From a checkpoint of a small transformer trained on Wikipedia.
Size: 7 heads of 64, MLP 1792 GeGLU, vocabulary 8192, 29.8M parameters.
Architecture: learned and rotary positions, capped logits.
Training: a variant of SOAP for these matrices, 307M tokens, 2340 steps.
Each number is 50 + 10 x the weight over its row's rms, rounded and kept within 0 to 99. Layers, rows and columns count from 0. The size before them is the row's rms in percent of the matrix's.

# o: layer 5 attention output (transposed), 448x448, rms 0.117, rows 213-243, columns 0-111
# v: layer 5 attention value, 448x448, rms 0.136, rows 214-244, columns 0-111
o213 119:42 56 39 48 49 36 63 57 51 65 47 45 57 37 72 61 55 41 49 38 47 43 46 45 59 48 57 55 45 46 41 27 65 57 52 47 53 58 42 56 41 38 38 48 41 53 54 61 39 49 50 64 38 57 60 42 49 49 54 52 47 52 64 51 52 58 38 47 56 51 53 62 78 60 40 41 58 36 38 26 57 43 43 47 43 33 58 58 60 73 50 48 50 59 47 46 62 56 63 53 47 70 53 46 45 67 46 58 59 54 39 40
v214 121:34 62 36 41 58 20 43 57 59 30 41 60 53 30 56 48 39 55 53 52 49 53 43 64 51 41 55 53 60 27 40 35 36 50 41 34 51 57 11 39 33 61 66 49 43 56 37 43 52 42 53 50 54 50 40 66 61 50 38 54 31 56 54 37 59 53 52 31 57 56 50 51 46 42 48 55 52 36 52 34 34 50 44 47 46 51 57 59 62 41 50 45 47 56 53 53 47 46 69 35 53 56 67 64 49 46 57 59 51 47 58 62
o214 121:32 64 43 48 63 29 25 52 53 25 41 44 56 43 55 46 46 51 56 42 40 61 35 54 43 50 64 50 53 40 64 67 43 46 43 31 62 43 40 45 38 54 55 56 37 54 53 59 58 59 38 43 42 45 58 44 42 57 46 50 54 51 49 41 48 52 48 44 49 45 36 46 43 52 54 63 48 33 55 35 50 52 60 41 47 61 55 59 41 44 61 57 39 60 49 56 53 58 55 38 30 58 47 62 45 48 37 48 54 44 65 55
v215 119:75 49 50 31 51 48 38 73 50 48 52 52 42 56 47 50 56 62 41 49 53 53 58 57 51 50 56 39 59 58 47 45 51 43 53 65 51 44 48 47 72 53 61 64 34 48 40 71 44 62 62 45 49 45 53 57 53 42 45 57 46 36 53 53 57 41 60 37 52 48 50 66 53 43 54 43 46 70 56 24 47 43 57 50 56 53 50 59 71 45 45 40 55 47 52 46 52 63 48 48 45 68 52 35 45 46 33 54 58 63 57 38
o215 121:79 60 66 50 60 57 48 52 62 51 40 54 30 57 58 65 53 51 47 55 57 58 48 57 57 60 42 42 44 70 44 63 36 45 38 55 32 49 51 42 48 40 50 58 27 42 41 63 43 53 34 56 45 65 58 47 48 46 53 52 33 56 54 49 56 49 32 54 54 47 62 65 61 29 39 52 55 63 40 33 38 58 61 63 48 41 54 52 54 46 45 32 62 45 31 41 48 43 41 43 38 57 57 46 52 32 35 46 48 74 37 36
v216 121:44 57 49 58 53 65 54 45 63 74 72 56 70 52 50 60 38 49 60 50 54 47 34 40 53 48 42 35 52 51 43 45 33 41 61 56 59 54 56 47 40 66 41 37 67 49 39 42 39 47 33 50 73 55 44 61 64 50 48 56 62 69 47 39 61 51 56 43 45 45 53 53 48 58 41 34 68 63 57 66 46 46 58 54 54 46 71 45 53 63 35 42 57 45 44 33 57 68 25 43 66 43 33 47 46 43 62 64 36 52 41 52
o216 121:47 50 38 50 48 51 51 42 59 69 52 46 71 67 40 61 57 52 44 53 54 53 40 63 42 35 41 47 53 43 50 51 58 58 43 64 53 57 56 39 54 56 41 35 58 60 64 49 42 44 44 52 53 35 40 67 64 60 60 66 45 45 56 52 45 53 47 53 60 64 61 58 42 70 51 48 59 58 62 64 57 46 44 52 40 51 67 68 54 60 55 44 66 49 29 44 43 41 50 32 45 56 51 60 45 43 52 45 50 56 61 66
v217 121:36 60 46 46 39 58 46 24 56 48 53 58 47 68 49 55 44 46 45 43 42 45 37 43 57 66 48 55 46 56 57 51 39 45 56 56 46 27 53 53 50 53 68 40 64 47 45 43 67 57 53 65 49 31 34 36 32 43 58 44 31 52 64 64 43 53 42 62 48 55 47 41 47 68 39 59 39 38 41 35 33 55 38 50 48 57 53 45 50 66 47 33 43 49 50 43 40 48 53 65 43 53 49 51 32 52 54 49 39 61 29 45
o217 122:59 67 55 56 55 43 22 50 55 47 55 62 52 38 35 54 40 37 59 38 41 43 40 46 31 62 35 41 45 45 43 45 51 46 66 54 46 56 47 54 56 52 54 50 54 46 65 51 53 52 58 55 47 22 30 44 47 37 59 58 48 46 51 51 65 41 46 47 56 57 40 49 60 59 49 53 48 35 55 39 64 52 35 57 54 42 45 45 39 55 46 38 46 56 53 49 56 70 54 60 62 47 36 40 57 35 60 49 56 48 56 49
v218 124:56 60 62 48 50 44 50 63 49 49 33 38 55 58 61 43 50 44 53 57 54 55 38 47 58 49 53 51 45 49 50 45 56 50 52 64 47 59 37 36 40 46 44 77 74 38 41 59 73 63 50 56 45 47 50 39 47 56 46 63 44 59 47 57 59 49 61 47 57 62 71 59 57 50 46 52 47 46 59 33 44 53 53 57 70 60 34 41 39 41 38 58 47 51 46 52 41 50 59 42 53 46 42 43 47 63 64 57 34 44 51 47
o218 121:56 42 51 46 53 40 44 51 07 51 48 52 56 50 56 42 72 49 63 57 47 48 36 58 60 64 57 51 55 40 61 35 47 44 45 68 51 69 38 31 53 53 39 78 72 46 36 62 50 59 56 45 53 47 49 49 45 39 59 53 50 50 50 53 41 47 48 60 50 48 51 43 86 52 51 55 47 46 57 51 41 55 47 51 54 41 41 53 41 45 61 59 51 60 48 53 49 51 66 43 55 58 51 58 58 67 67 64 31 49 45 45
v219 122:49 46 51 37 50 48 66 46 44 51 63 45 39 40 54 69 58 57 46 51 37 49 63 69 50 46 40 34 47 59 48 49 40 58 54 38 31 51 59 82 61 42 44 53 63 44 34 29 42 52 50 41 46 57 52 51 45 61 55 41 19 43 54 54 59 60 42 32 41 64 50 46 46 44 48 62 70 44 65 37 48 39 51 46 33 43 59 51 51 41 43 58 64 42 47 58 57 57 44 57 63 54 52 44 50 43 70 46 36 54 41 29
o219 125:44 58 68 45 33 39 64 35 72 47 51 38 53 52 66 57 54 45 41 39 43 44 60 58 41 39 57 42 53 43 54 32 43 47 51 46 45 44 72 52 47 53 59 39 56 52 55 39 51 60 58 50 42 44 48 48 41 63 60 37 38 67 57 56 65 45 36 37 41 65 47 48 52 46 60 61 39 52 47 41 55 38 49 43 50 59 56 55 36 43 36 54 55 43 40 55 51 37 47 59 43 55 44 45 48 57 60 53 30 45 51 47
v220 128:39 62 56 47 46 53 46 48 56 34 63 43 62 35 83 56 39 56 45 57 61 52 45 47 46 42 46 57 44 41 46 45 47 47 46 40 59 51 35 55 51 47 63 58 65 45 50 39 54 55 40 49 47 57 55 40 42 52 36 47 50 49 49 60 41 39 47 56 47 54 58 40 46 60 60 40 54 47 57 58 49 43 59 49 61 44 59 57 47 48 59 37 54 67 53 65 60 52 48 55 54 57 52 46 66 39 44 54 48 42 60 41
o220 123:45 48 48 46 52 57 53 62 56 52 58 45 75 45 74 61 44 59 35 51 38 48 43 41 53 57 30 44 48 37 39 53 39 59 40 65 60 48 49 52 42 59 47 47 63 55 40 57 44 39 58 55 65 61 60 55 47 37 53 43 50 41 63 68 51 41 44 69 48 56 52 54 37 66 53 48 47 59 46 63 52 45 40 51 50 45 61 52 52 49 34 30 43 62 62 47 52 69 45 52 50 45 51 58 59 47 37 57 54 49 69 46
v221 123:39 53 62 37 63 62 55 60 43 46 48 48 53 53 62 49 41 47 40 59 44 41 72 49 45 50 48 55 42 45 49 50 45 43 45 55 41 57 70 43 48 56 34 50 48 50 41 52 70 45 55 55 66 40 59 58 32 51 60 52 44 31 43 39 43 41 52 35 51 39 51 62 59 57 54 37 56 23 50 46 54 40 48 52 50 56 52 50 54 48 61 68 45 53 50 41 52 48 78 50 59 52 56 46 43 61 54 62 51 61 43 48
o221 119:29 44 51 34 56 52 66 50 35 48 59 65 58 68 60 63 57 51 36 62 51 41 63 37 57 64 44 66 47 45 41 61 54 54 48 48 43 60 62 54 41 51 33 55 51 43 50 33 56 45 56 64 61 69 57 41 55 60 70 50 48 35 54 47 46 44 49 44 46 65 42 59 44 48 46 38 51 20 26 43 47 43 51 45 39 55 48 44 46 36 59 58 39 47 35 45 51 50 65 50 43 46 47 31 31 55 36 58 58 57 53 50
v222 121:55 32 50 45 60 65 47 57 54 77 46 49 56 55 74 37 50 50 50 70 59 49 28 41 57 57 52 40 64 44 62 45 34 41 49 53 47 57 67 54 68 43 44 46 34 39 49 43 48 47 47 32 55 51 61 46 54 64 34 48 57 51 57 39 51 48 42 55 46 43 66 31 53 44 63 31 46 37 52 53 41 54 38 51 49 41 51 38 47 46 50 48 47 47 49 51 47 46 47 52 49 40 52 49 38 62 59 56 58 53 64 40
o222 120:55 50 52 56 37 50 40 57 40 62 61 55 60 56 81 39 39 52 42 47 51 34 28 55 53 59 44 34 69 49 46 40 59 63 51 55 39 60 51 54 47 38 53 46 46 41 60 55 40 49 36 44 49 51 60 54 61 57 46 50 50 66 52 47 62 36 31 61 62 46 61 20 48 64 48 36 41 26 45 48 55 43 47 47 52 51 42 50 57 38 45 57 62 57 55 42 41 51 55 41 54 52 45 67 48 61 64 59 43 56 50 38
v223 124:62 54 48 73 46 59 28 51 44 51 40 29 48 40 74 47 25 56 52 71 47 51 36 44 50 49 65 51 82 57 50 55 53 55 49 58 32 53 41 58 49 38 59 64 42 54 41 51 31 55 58 56 69 43 63 56 59 32 48 31 52 60 39 51 35 44 60 67 47 55 55 63 57 44 46 56 51 59 43 45 56 40 43 48 66 52 29 47 46 77 46 61 48 56 58 54 47 56 66 74 53 43 51 44 56 51 62 50 23 46 41 39
o223 118:47 51 58 52 48 52 36 41 66 65 56 47 47 39 75 39 28 61 47 50 54 65 39 49 61 39 45 68 57 43 54 32 47 45 52 42 49 48 27 54 42 51 46 76 53 55 47 54 53 43 53 38 46 43 49 43 55 45 63 43 60 62 40 36 36 47 51 63 41 40 40 55 42 40 59 49 50 46 44 27 52 37 49 64 63 59 59 39 57 65 58 54 58 55 65 58 56 51 49 55 49 59 57 54 45 55 62 80 33 43 46 43
v224 122:55 32 52 57 47 66 42 57 51 54 42 50 37 50 26 49 46 51 53 40 52 56 58 45 49 50 37 55 69 51 46 43 35 44 43 69 44 50 45 43 48 44 51 59 57 52 40 48 39 45 47 65 39 53 65 58 73 53 47 51 57 54 72 48 36 45 43 69 48 42 49 40 61 38 65 53 49 49 29 42 54 53 62 60 47 59 55 55 38 55 47 49 58 57 53 53 61 57 25 55 46 65 37 43 71 50 46 63 43 56 50 48
o224 122:68 48 58 45 47 55 49 44 34 66 45 50 29 57 39 58 43 47 52 37 59 56 59 56 44 41 55 44 67 57 49 60 51 50 52 65 60 39 26 39 52 39 47 43 70 36 47 50 48 35 56 42 47 47 46 43 62 67 47 44 53 51 45 51 48 60 42 46 43 46 36 31 57 43 62 55 44 43 53 52 46 51 57 49 46 50 71 52 38 48 61 56 57 43 42 50 47 52 45 68 43 63 44 40 55 43 49 34 58 67 66 62
v225 122:51 48 24 44 46 44 28 53 62 60 45 41 49 51 30 63 47 53 53 59 26 53 58 55 53 34 38 40 38 57 56 60 38 51 36 36 68 48 32 42 42 51 63 42 61 45 44 65 46 65 57 62 54 58 35 53 46 43 49 67 65 49 61 59 41 54 58 46 46 57 39 59 55 56 44 40 46 43 42 43 36 42 46 51 57 39 40 53 30 50 71 52 41 40 50 34 51 45 66 42 33 51 62 73 67 59 69 41 60 74 54 55
o225 116:45 62 34 54 48 65 29 44 42 68 54 40 56 42 26 42 49 49 39 58 51 40 32 51 55 57 55 37 45 39 44 62 47 49 31 50 65 50 39 52 56 36 61 41 65 56 42 60 54 56 59 54 55 56 38 47 56 51 68 46 46 54 67 60 42 51 48 51 46 57 49 67 50 43 56 40 49 50 54 63 49 50 52 56 61 50 36 71 45 49 52 52 45 44 63 33 50 51 40 60 54 44 57 47 61 63 68 52 70 56 67 63
v226 117:40 38 47 38 53 44 50 36 47 42 46 45 34 29 32 48 48 48 54 50 53 47 49 52 48 63 49 41 41 34 62 55 52 47 65 56 48 52 49 39 66 51 38 33 41 60 45 50 31 50 44 59 54 48 41 56 48 49 66 50 48 49 44 26 47 39 68 53 66 50 47 50 46 56 41 41 43 46 58 48 38 49 48 46 49 58 48 56 30 43 54 65 39 65 49 41 58 52 45 35 32 49 49 40 60 38 47 59 41 64 36 46
o226 123:48 30 45 63 44 49 62 48 47 56 50 50 41 37 41 49 63 66 48 39 64 47 50 50 50 59 31 47 33 40 51 59 54 47 54 33 57 51 54 44 38 42 47 48 48 49 40 53 52 62 49 56 48 50 39 49 58 54 51 58 45 49 53 58 47 34 53 48 56 47 31 49 39 51 42 44 59 50 49 37 43 27 52 60 62 70 41 66 51 43 51 61 46 61 48 49 57 45 52 41 56 55 42 51 68 27 50 57 37 58 51 52
v227 124:36 67 42 72 47 53 50 51 60 30 44 59 52 59 40 30 29 43 50 44 48 51 50 63 36 51 41 43 52 56 55 46 44 54 57 30 43 59 42 57 45 48 52 49 26 48 61 63 31 57 46 52 44 57 58 63 52 61 53 49 43 44 55 64 47 50 48 43 50 42 47 53 54 27 56 43 45 49 42 36 51 49 50 55 55 43 69 58 41 40 44 57 59 58 44 52 58 31 43 46 52 52 75 42 37 66 41 54 37 53 60 49
o227 123:11 37 35 56 38 54 44 55 67 28 53 57 42 54 57 46 36 47 44 58 45 62 68 38 46 57 57 54 42 52 58 44 66 51 45 36 48 53 37 30 71 36 35 58 31 38 56 53 40 41 57 39 33 53 59 56 54 49 41 46 50 55 58 67 55 51 43 51 44 51 36 62 50 54 61 44 41 50 56 37 58 49 51 51 45 64 51 50 41 45 44 47 48 55 30 52 46 59 36 57 46 52 57 56 45 66 48 50 48 55 44 51
v228 118:41 38 56 50 51 51 48 43 56 55 46 51 62 54 41 68 61 72 57 37 48 51 68 41 27 45 55 72 59 53 41 55 46 67 54 46 62 44 62 34 49 39 50 65 40 64 60 50 40 35 46 37 63 42 57 48 43 60 38 56 43 36 35 51 42 50 48 63 46 58 51 54 51 29 55 49 52 49 45 58 37 49 55 55 35 50 28 50 38 60 45 43 29 55 47 44 70 56 44 65 35 46 60 47 47 68 64 58 51 42 50 57
o228 121:44 60 53 35 46 60 48 68 59 50 48 43 44 63 37 45 53 62 50 46 42 43 66 59 38 56 46 54 55 33 44 64 61 62 42 58 42 53 54 41 39 52 62 51 56 55 44 64 47 35 54 60 61 39 44 47 31 71 35 50 47 49 50 72 70 58 62 52 59 67 60 49 43 27 53 52 38 50 54 68 50 52 52 48 56 57 32 53 45 61 42 41 41 59 47 30 42 46 49 59 48 46 37 49 57 58 43 59 46 54 39 33
v229 119:50 48 52 54 49 35 45 54 59 32 61 43 39 48 54 57 43 61 48 40 48 55 56 60 49 56 52 42 50 62 54 53 63 52 53 43 56 58 23 50 47 62 41 41 37 53 55 72 45 43 55 49 41 46 44 49 69 49 54 49 48 41 54 60 33 55 39 53 71 44 44 48 53 35 54 57 46 51 59 73 58 61 46 42 68 74 52 50 43 47 46 28 40 66 48 65 44 50 42 46 58 37 50 44 62 53 57 41 45 47 43 62
o229 120:31 43 54 51 25 47 38 50 72 43 54 59 39 44 55 35 52 58 51 43 40 49 59 52 59 55 29 61 42 67 25 49 50 46 43 54 53 45 34 32 47 55 43 64 21 50 60 58 55 36 38 50 45 48 63 42 59 45 59 66 51 49 47 52 45 54 54 43 59 44 57 42 43 48 42 55 40 48 47 61 33 59 51 66 47 67 60 57 51 51 36 40 42 59 64 49 63 52 50 49 61 43 47 52 47 48 51 63 57 54 45 57
v230 125:52 55 57 61 29 34 61 46 36 48 47 42 62 46 53 52 47 61 60 52 55 48 48 54 45 54 60 44 58 49 46 57 34 40 48 51 51 35 47 75 57 47 42 41 36 54 42 30 39 44 57 54 61 54 68 66 43 48 45 53 57 43 59 52 45 44 54 45 42 59 54 46 51 50 53 35 65 53 53 69 47 50 57 48 45 67 37 45 43 62 23 54 32 34 59 48 50 44 43 40 64 44 55 54 63 50 45 52 45 60 48 41
o230 116:46 43 44 37 47 54 42 66 46 52 51 53 38 48 59 58 46 48 56 47 55 46 52 48 38 46 58 45 51 39 33 54 32 48 44 34 55 55 37 79 59 46 44 36 49 49 37 45 46 61 55 51 47 57 45 48 55 51 44 59 53 46 50 58 32 48 35 56 42 55 60 38 42 56 51 55 45 42 43 60 62 69 46 50 48 58 49 62 47 51 48 55 34 31 62 45 48 38 63 39 53 40 47 44 62 52 51 47 47 54 54 52
v231 122:59 49 58 62 52 59 47 52 53 55 60 51 38 40 49 44 52 53 55 60 46 56 41 63 43 44 41 68 52 40 54 55 60 50 54 47 50 52 49 51 44 69 54 65 47 38 51 37 78 58 47 50 51 59 50 47 45 58 30 47 62 43 65 42 51 51 65 39 39 70 36 47 38 51 56 52 55 33 54 71 62 64 62 50 54 49 49 64 59 54 55 67 62 34 45 64 55 40 54 55 62 53 67 44 40 45 44 54 67 57 55 62
o231 122:58 45 43 63 44 60 39 47 62 43 58 46 41 33 42 30 52 51 42 43 45 53 55 75 48 33 47 54 54 53 60 59 46 46 42 54 50 50 41 41 59 53 52 50 54 43 59 48 48 56 58 58 54 56 45 49 51 43 36 31 66 59 59 51 61 53 49 36 47 56 54 60 39 60 51 63 57 26 53 52 63 45 48 52 50 45 39 75 46 51 47 65 50 34 46 57 18 39 52 49 63 53 41 59 41 54 14 57 71 38 49 59
v232 123:47 51 58 47 55 71 51 33 51 36 40 42 47 58 49 41 44 46 55 42 47 42 57 59 59 52 54 50 55 34 70 58 58 35 37 62 47 57 43 35 48 54 51 19 50 38 49 50 46 43 49 42 38 49 57 38 52 35 67 43 60 44 51 53 56 51 56 48 43 43 36 52 49 48 54 33 48 70 60 66 54 42 49 47 57 51 34 51 48 40 38 53 43 54 54 45 51 36 38 57 55 49 55 63 48 51 63 54 56 56 50 62
o232 120:41 41 70 46 52 56 44 45 38 47 49 51 28 51 44 41 47 41 57 55 49 54 36 60 46 48 48 57 52 28 72 54 43 49 42 61 60 56 51 44 41 55 51 14 39 40 45 58 53 43 54 44 39 65 57 50 59 63 58 33 59 56 53 40 54 71 50 49 39 43 51 57 56 58 55 36 57 50 54 58 58 60 47 54 59 60 45 61 56 63 50 42 56 48 60 52 57 51 57 68 32 56 45 38 40 47 56 52 53 50 57 52
v233 119:63 53 68 55 54 51 41 58 45 54 58 45 40 56 55 72 43 41 50 59 81 62 50 66 54 56 56 50 46 64 52 59 50 55 44 54 44 49 78 42 51 45 40 35 22 45 58 56 61 37 50 67 54 56 51 54 45 46 52 62 47 42 57 54 42 39 64 54 53 60 33 55 58 55 52 35 58 40 61 59 40 44 53 48 50 60 64 40 62 40 58 45 50 54 61 51 45 52 46 58 53 41 64 48 33 57 48 41 70 39 36 57
o233 113:56 63 46 63 53 44 46 59 44 64 59 49 31 44 40 70 32 46 42 54 62 53 51 58 44 48 50 50 51 46 46 75 45 46 45 56 44 47 62 44 44 44 28 37 26 54 47 54 56 46 58 65 33 47 41 60 50 38 50 64 41 33 43 60 58 55 56 54 51 47 60 44 62 53 54 33 46 39 50 43 56 45 40 52 60 54 50 33 56 26 60 50 48 59 44 44 36 54 70 43 59 50 56 53 47 57 55 40 68 42 21 50
v234 121:58 67 65 54 49 56 38 36 49 33 49 47 65 55 55 40 48 42 35 33 50 49 50 60 45 49 51 47 56 46 66 42 54 45 58 60 44 50 37 60 59 44 46 68 59 45 52 58 46 41 42 40 44 60 31 58 59 64 49 35 43 44 29 63 46 56 23 45 59 53 42 65 55 45 51 58 53 73 59 40 56 49 51 44 46 44 42 46 70 56 57 64 58 31 52 62 35 51 35 40 53 50 64 50 39 56 53 55 09 39 48 66
o234 122:58 41 51 61 53 48 39 45 62 40 52 54 56 50 49 49 44 51 51 51 40 46 57 56 63 42 41 47 58 55 50 47 27 50 45 46 51 42 45 72 75 46 43 50 52 49 51 43 48 45 59 33 64 48 50 56 57 63 41 43 72 44 37 59 41 60 36 35 48 41 44 62 63 40 41 57 61 67 53 49 54 57 43 55 59 43 41 65 60 61 57 65 60 29 55 51 55 29 38 53 49 43 62 69 54 61 61 42 36 57 60 60
v235 122:65 64 48 48 51 55 64 68 62 38 27 38 28 37 52 51 45 44 62 46 36 56 33 35 52 55 47 60 51 45 50 50 50 47 57 43 56 54 61 58 94 54 45 58 62 62 55 66 53 56 46 59 65 42 50 50 65 64 62 58 48 52 51 58 57 58 65 40 57 29 37 50 58 59 51 73 59 58 54 51 50 55 48 54 44 54 23 43 71 37 59 60 43 37 44 48 39 46 54 65 52 55 44 56 44 46 53 33 61 57 59 47
o235 126:60 59 50 45 39 45 62 53 52 40 33 58 41 50 62 49 44 58 53 55 58 50 38 24 43 56 57 44 49 50 45 51 55 55 46 45 46 46 65 40 64 52 49 63 69 46 51 62 65 52 48 53 56 34 43 76 71 36 31 50 47 60 60 75 33 60 46 36 42 47 47 62 56 58 59 74 49 43 41 62 49 59 57 53 46 61 36 51 51 48 59 64 45 37 51 44 43 68 60 48 43 46 52 48 40 52 48 47 70 55 54 35
v236 124:61 46 48 49 39 50 53 53 43 40 52 57 32 36 54 49 38 61 52 50 63 47 57 51 54 65 44 39 35 40 63 51 57 63 50 44 67 53 65 50 41 49 45 41 42 58 53 54 50 35 48 46 59 33 70 46 33 43 47 43 58 51 38 50 56 72 63 74 42 44 49 49 61 31 51 47 50 48 44 52 50 47 42 50 38 61 64 53 60 38 59 46 65 59 45 28 51 49 62 53 46 28 59 67 49 42 47 46 54 56 67 39
o236 121:49 53 44 59 39 70 40 51 30 46 51 37 60 38 47 38 52 31 42 52 66 44 62 45 58 58 51 50 40 42 50 53 43 59 53 54 60 71 57 41 55 51 52 32 47 43 54 65 41 39 47 45 58 41 63 51 29 51 60 69 51 48 39 52 46 59 61 63 52 54 47 52 63 53 59 36 52 52 56 55 61 52 51 50 58 54 45 63 49 50 51 64 51 45 30 45 51 50 60 47 60 28 62 60 42 43 55 35 47 46 38 47
v237 126:52 56 58 45 43 38 55 52 59 43 40 68 41 49 45 54 70 52 47 43 61 48 58 70 53 46 38 48 41 60 57 50 65 47 54 44 60 57 51 46 68 42 51 50 72 57 40 46 40 53 65 51 61 29 45 66 65 63 49 56 38 60 60 51 49 48 38 58 56 51 44 42 53 57 66 57 54 62 59 44 59 50 38 57 47 58 67 45 47 49 50 53 46 43 56 53 41 46 45 56 61 47 66 54 41 40 46 49 53 58 49 53
o237 126:40 56 51 39 51 49 63 53 49 34 36 62 62 40 67 52 58 46 49 36 56 44 48 52 48 35 44 48 39 59 56 45 51 43 50 38 59 54 63 55 42 59 42 52 71 57 51 49 33 43 46 43 54 49 44 53 51 52 42 52 65 63 43 58 53 45 54 59 53 57 64 41 61 50 38 63 56 57 62 44 62 50 54 40 58 43 59 45 55 56 47 47 52 51 47 53 53 50 47 44 49 48 49 30 39 41 56 38 39 41 40 63
v238 122:34 61 54 57 50 44 54 49 49 35 59 50 60 59 38 40 52 48 51 43 32 54 44 28 50 46 51 44 51 60 42 47 32 47 54 38 57 60 49 37 47 54 56 63 62 45 63 60 73 54 36 56 53 57 59 47 50 66 50 59 50 63 60 54 55 40 60 52 33 49 75 47 62 37 55 47 64 62 52 65 37 52 58 51 59 35 45 56 59 38 44 47 58 68 49 53 53 48 61 54 48 55 63 53 62 66 42 48 40 43 67 51
o238 120:55 47 45 54 45 43 45 50 59 52 42 28 54 59 19 40 57 44 43 48 26 40 41 54 44 52 72 47 44 48 60 34 41 54 42 36 49 62 60 39 47 46 64 60 44 49 54 51 56 56 48 56 54 40 47 58 65 71 57 60 46 50 56 47 55 35 49 40 47 39 53 69 46 49 59 55 62 53 41 46 48 58 43 57 68 56 28 77 56 30 38 32 57 63 46 42 53 46 63 43 49 74 62 53 55 51 47 42 55 46 52 56
v239 122:68 58 44 44 57 81 45 51 32 74 38 46 34 44 45 42 43 52 49 60 49 44 49 61 42 61 63 59 50 64 48 53 32 59 54 35 50 47 32 51 51 49 60 57 54 49 48 66 54 52 36 44 46 59 52 63 36 62 48 57 42 57 57 60 42 58 53 42 60 49 48 45 58 36 34 60 49 58 53 62 50 60 44 52 57 31 36 59 40 52 51 43 62 44 53 52 65 53 60 63 44 45 58 44 53 47 56 61 19 60 57 40
o239 116:77 35 48 47 46 80 39 56 42 63 41 45 47 58 36 42 52 46 59 60 57 49 34 59 58 48 54 77 56 53 50 51 61 51 61 37 56 32 41 45 44 38 52 57 59 38 60 58 55 43 49 47 63 65 56 62 36 48 40 51 52 44 54 65 32 51 49 52 57 50 61 70 47 46 46 67 52 66 44 64 47 53 57 59 52 51 38 42 42 65 53 33 57 42 43 50 39 57 74 44 49 50 52 55 58 40 61 54 44 59 36 43
v240 124:45 50 61 51 55 39 39 49 47 66 43 51 42 59 40 64 63 64 43 55 53 46 52 56 40 53 49 37 53 54 45 51 53 35 42 45 44 37 38 47 70 52 50 51 50 51 62 60 31 41 45 52 51 50 66 49 51 58 52 48 48 61 32 59 62 58 51 39 58 52 58 54 58 46 48 55 44 54 69 53 44 55 50 44 44 49 75 53 41 34 51 50 51 42 44 38 49 47 38 54 52 45 42 53 47 63 66 53 39 60 42 53
o240 121:36 53 53 50 50 48 22 51 58 64 49 61 46 45 58 53 54 48 41 51 43 46 48 59 39 45 54 47 55 57 36 46 67 57 37 40 39 51 26 60 58 49 45 45 60 55 53 59 52 54 29 52 65 48 54 61 64 52 58 49 51 47 47 56 54 51 66 47 56 50 55 53 59 42 38 40 43 41 53 60 57 57 61 65 39 42 81 30 49 49 38 32 43 42 47 42 50 39 45 38 56 48 47 46 55 67 65 40 38 58 61 53
v241 120:22 43 54 54 53 45 52 50 49 30 36 55 45 50 11 62 46 50 39 56 38 46 46 45 53 34 54 58 60 41 33 42 58 63 45 53 61 63 62 43 39 51 45 57 61 47 53 56 37 49 46 46 63 27 55 55 48 38 44 40 46 69 51 39 44 49 54 39 50 52 41 35 43 55 27 61 47 44 59 26 38 36 57 57 53 46 57 60 33 65 53 44 32 56 54 50 48 54 36 49 45 58 61 58 48 40 51 36 55 17 54 49
o241 119:30 31 44 53 57 45 52 48 33 40 43 56 44 38 14 58 35 51 52 45 53 33 44 40 47 53 61 51 59 40 51 59 64 48 51 61 49 37 65 44 42 50 47 60 56 50 57 53 37 58 31 37 50 51 45 56 50 49 64 41 48 53 49 53 52 54 64 53 49 44 59 35 33 64 42 65 38 53 40 19 35 55 50 32 51 56 62 63 49 67 52 39 26 49 75 52 40 55 44 54 62 56 49 53 59 55 42 54 59 35 67 63
v242 122:70 33 52 65 60 50 63 46 57 30 58 35 56 78 35 37 22 49 47 53 63 56 50 53 30 32 56 39 42 46 48 49 44 38 60 44 54 39 65 55 41 44 49 52 68 33 62 38 39 50 47 40 59 47 44 50 62 48 39 39 45 56 55 56 42 48 60 69 59 52 50 60 56 56 47 52 42 52 52 57 55 36 57 51 49 57 57 58 40 65 50 53 55 57 51 31 68 54 61 46 49 54 50 46 53 54 42 62 62 44 49 51
o242 122:71 38 49 54 38 49 68 55 65 27 62 68 42 51 40 45 47 39 58 69 61 34 45 69 61 42 53 46 43 46 56 48 56 52 44 51 45 59 57 64 40 55 47 50 74 55 39 34 42 53 47 43 53 52 31 46 54 59 55 46 53 40 54 54 51 43 44 61 51 45 68 54 56 41 45 42 38 46 33 56 35 40 53 45 55 60 43 72 52 72 58 47 70 48 28 47 71 44 54 57 52 60 53 47 49 53 40 45 54 49 56 58
v243 120:57 56 60 53 58 50 34 52 52 59 46 44 51 43 46 62 50 36 54 60 53 52 46 39 68 37 47 42 55 39 27 41 59 58 43 40 54 42 54 23 59 44 46 58 60 51 68 55 62 55 65 60 55 55 46 56 58 55 55 51 51 42 45 38 55 51 59 48 60 58 56 55 56 59 35 48 53 41 47 50 42 63 56 55 50 39 58 40 53 53 51 50 45 53 46 50 25 57 36 54 55 58 46 54 45 56 57 43 33 63 47 63
o243 120:57 48 58 44 40 58 48 62 54 49 61 45 57 46 45 66 57 52 42 57 48 40 39 48 67 47 50 46 58 47 64 42 52 60 49 42 60 41 49 21 47 63 44 56 69 44 54 38 46 55 43 51 53 45 56 43 49 44 49 51 36 60 50 47 48 35 44 49 50 55 45 49 57 45 60 57 51 40 53 52 37 40 54 58 46 55 54 44 42 52 61 61 36 48 63 59 44 54 56 50 51 57 51 44 46 63 67 52 41 63 36 64
v244 120:48 67 49 60 48 46 49 47 43 56 48 47 61 36 00 38 48 50 35 43 55 44 45 46 57 42 41 52 38 48 55 58 39 46 52 35 56 51 45 56 51 51 48 54 44 58 67 39 63 46 37 48 50 68 57 63 44 60 56 59 64 43 50 57 44 56 57 66 48 49 50 54 61 64 59 49 48 48 55 41 58 57 41 61 53 51 66 53 52 56 57 53 54 35 46 39 42 52 61 55 49 59 54 65 38 69 51 55 49 39 54 54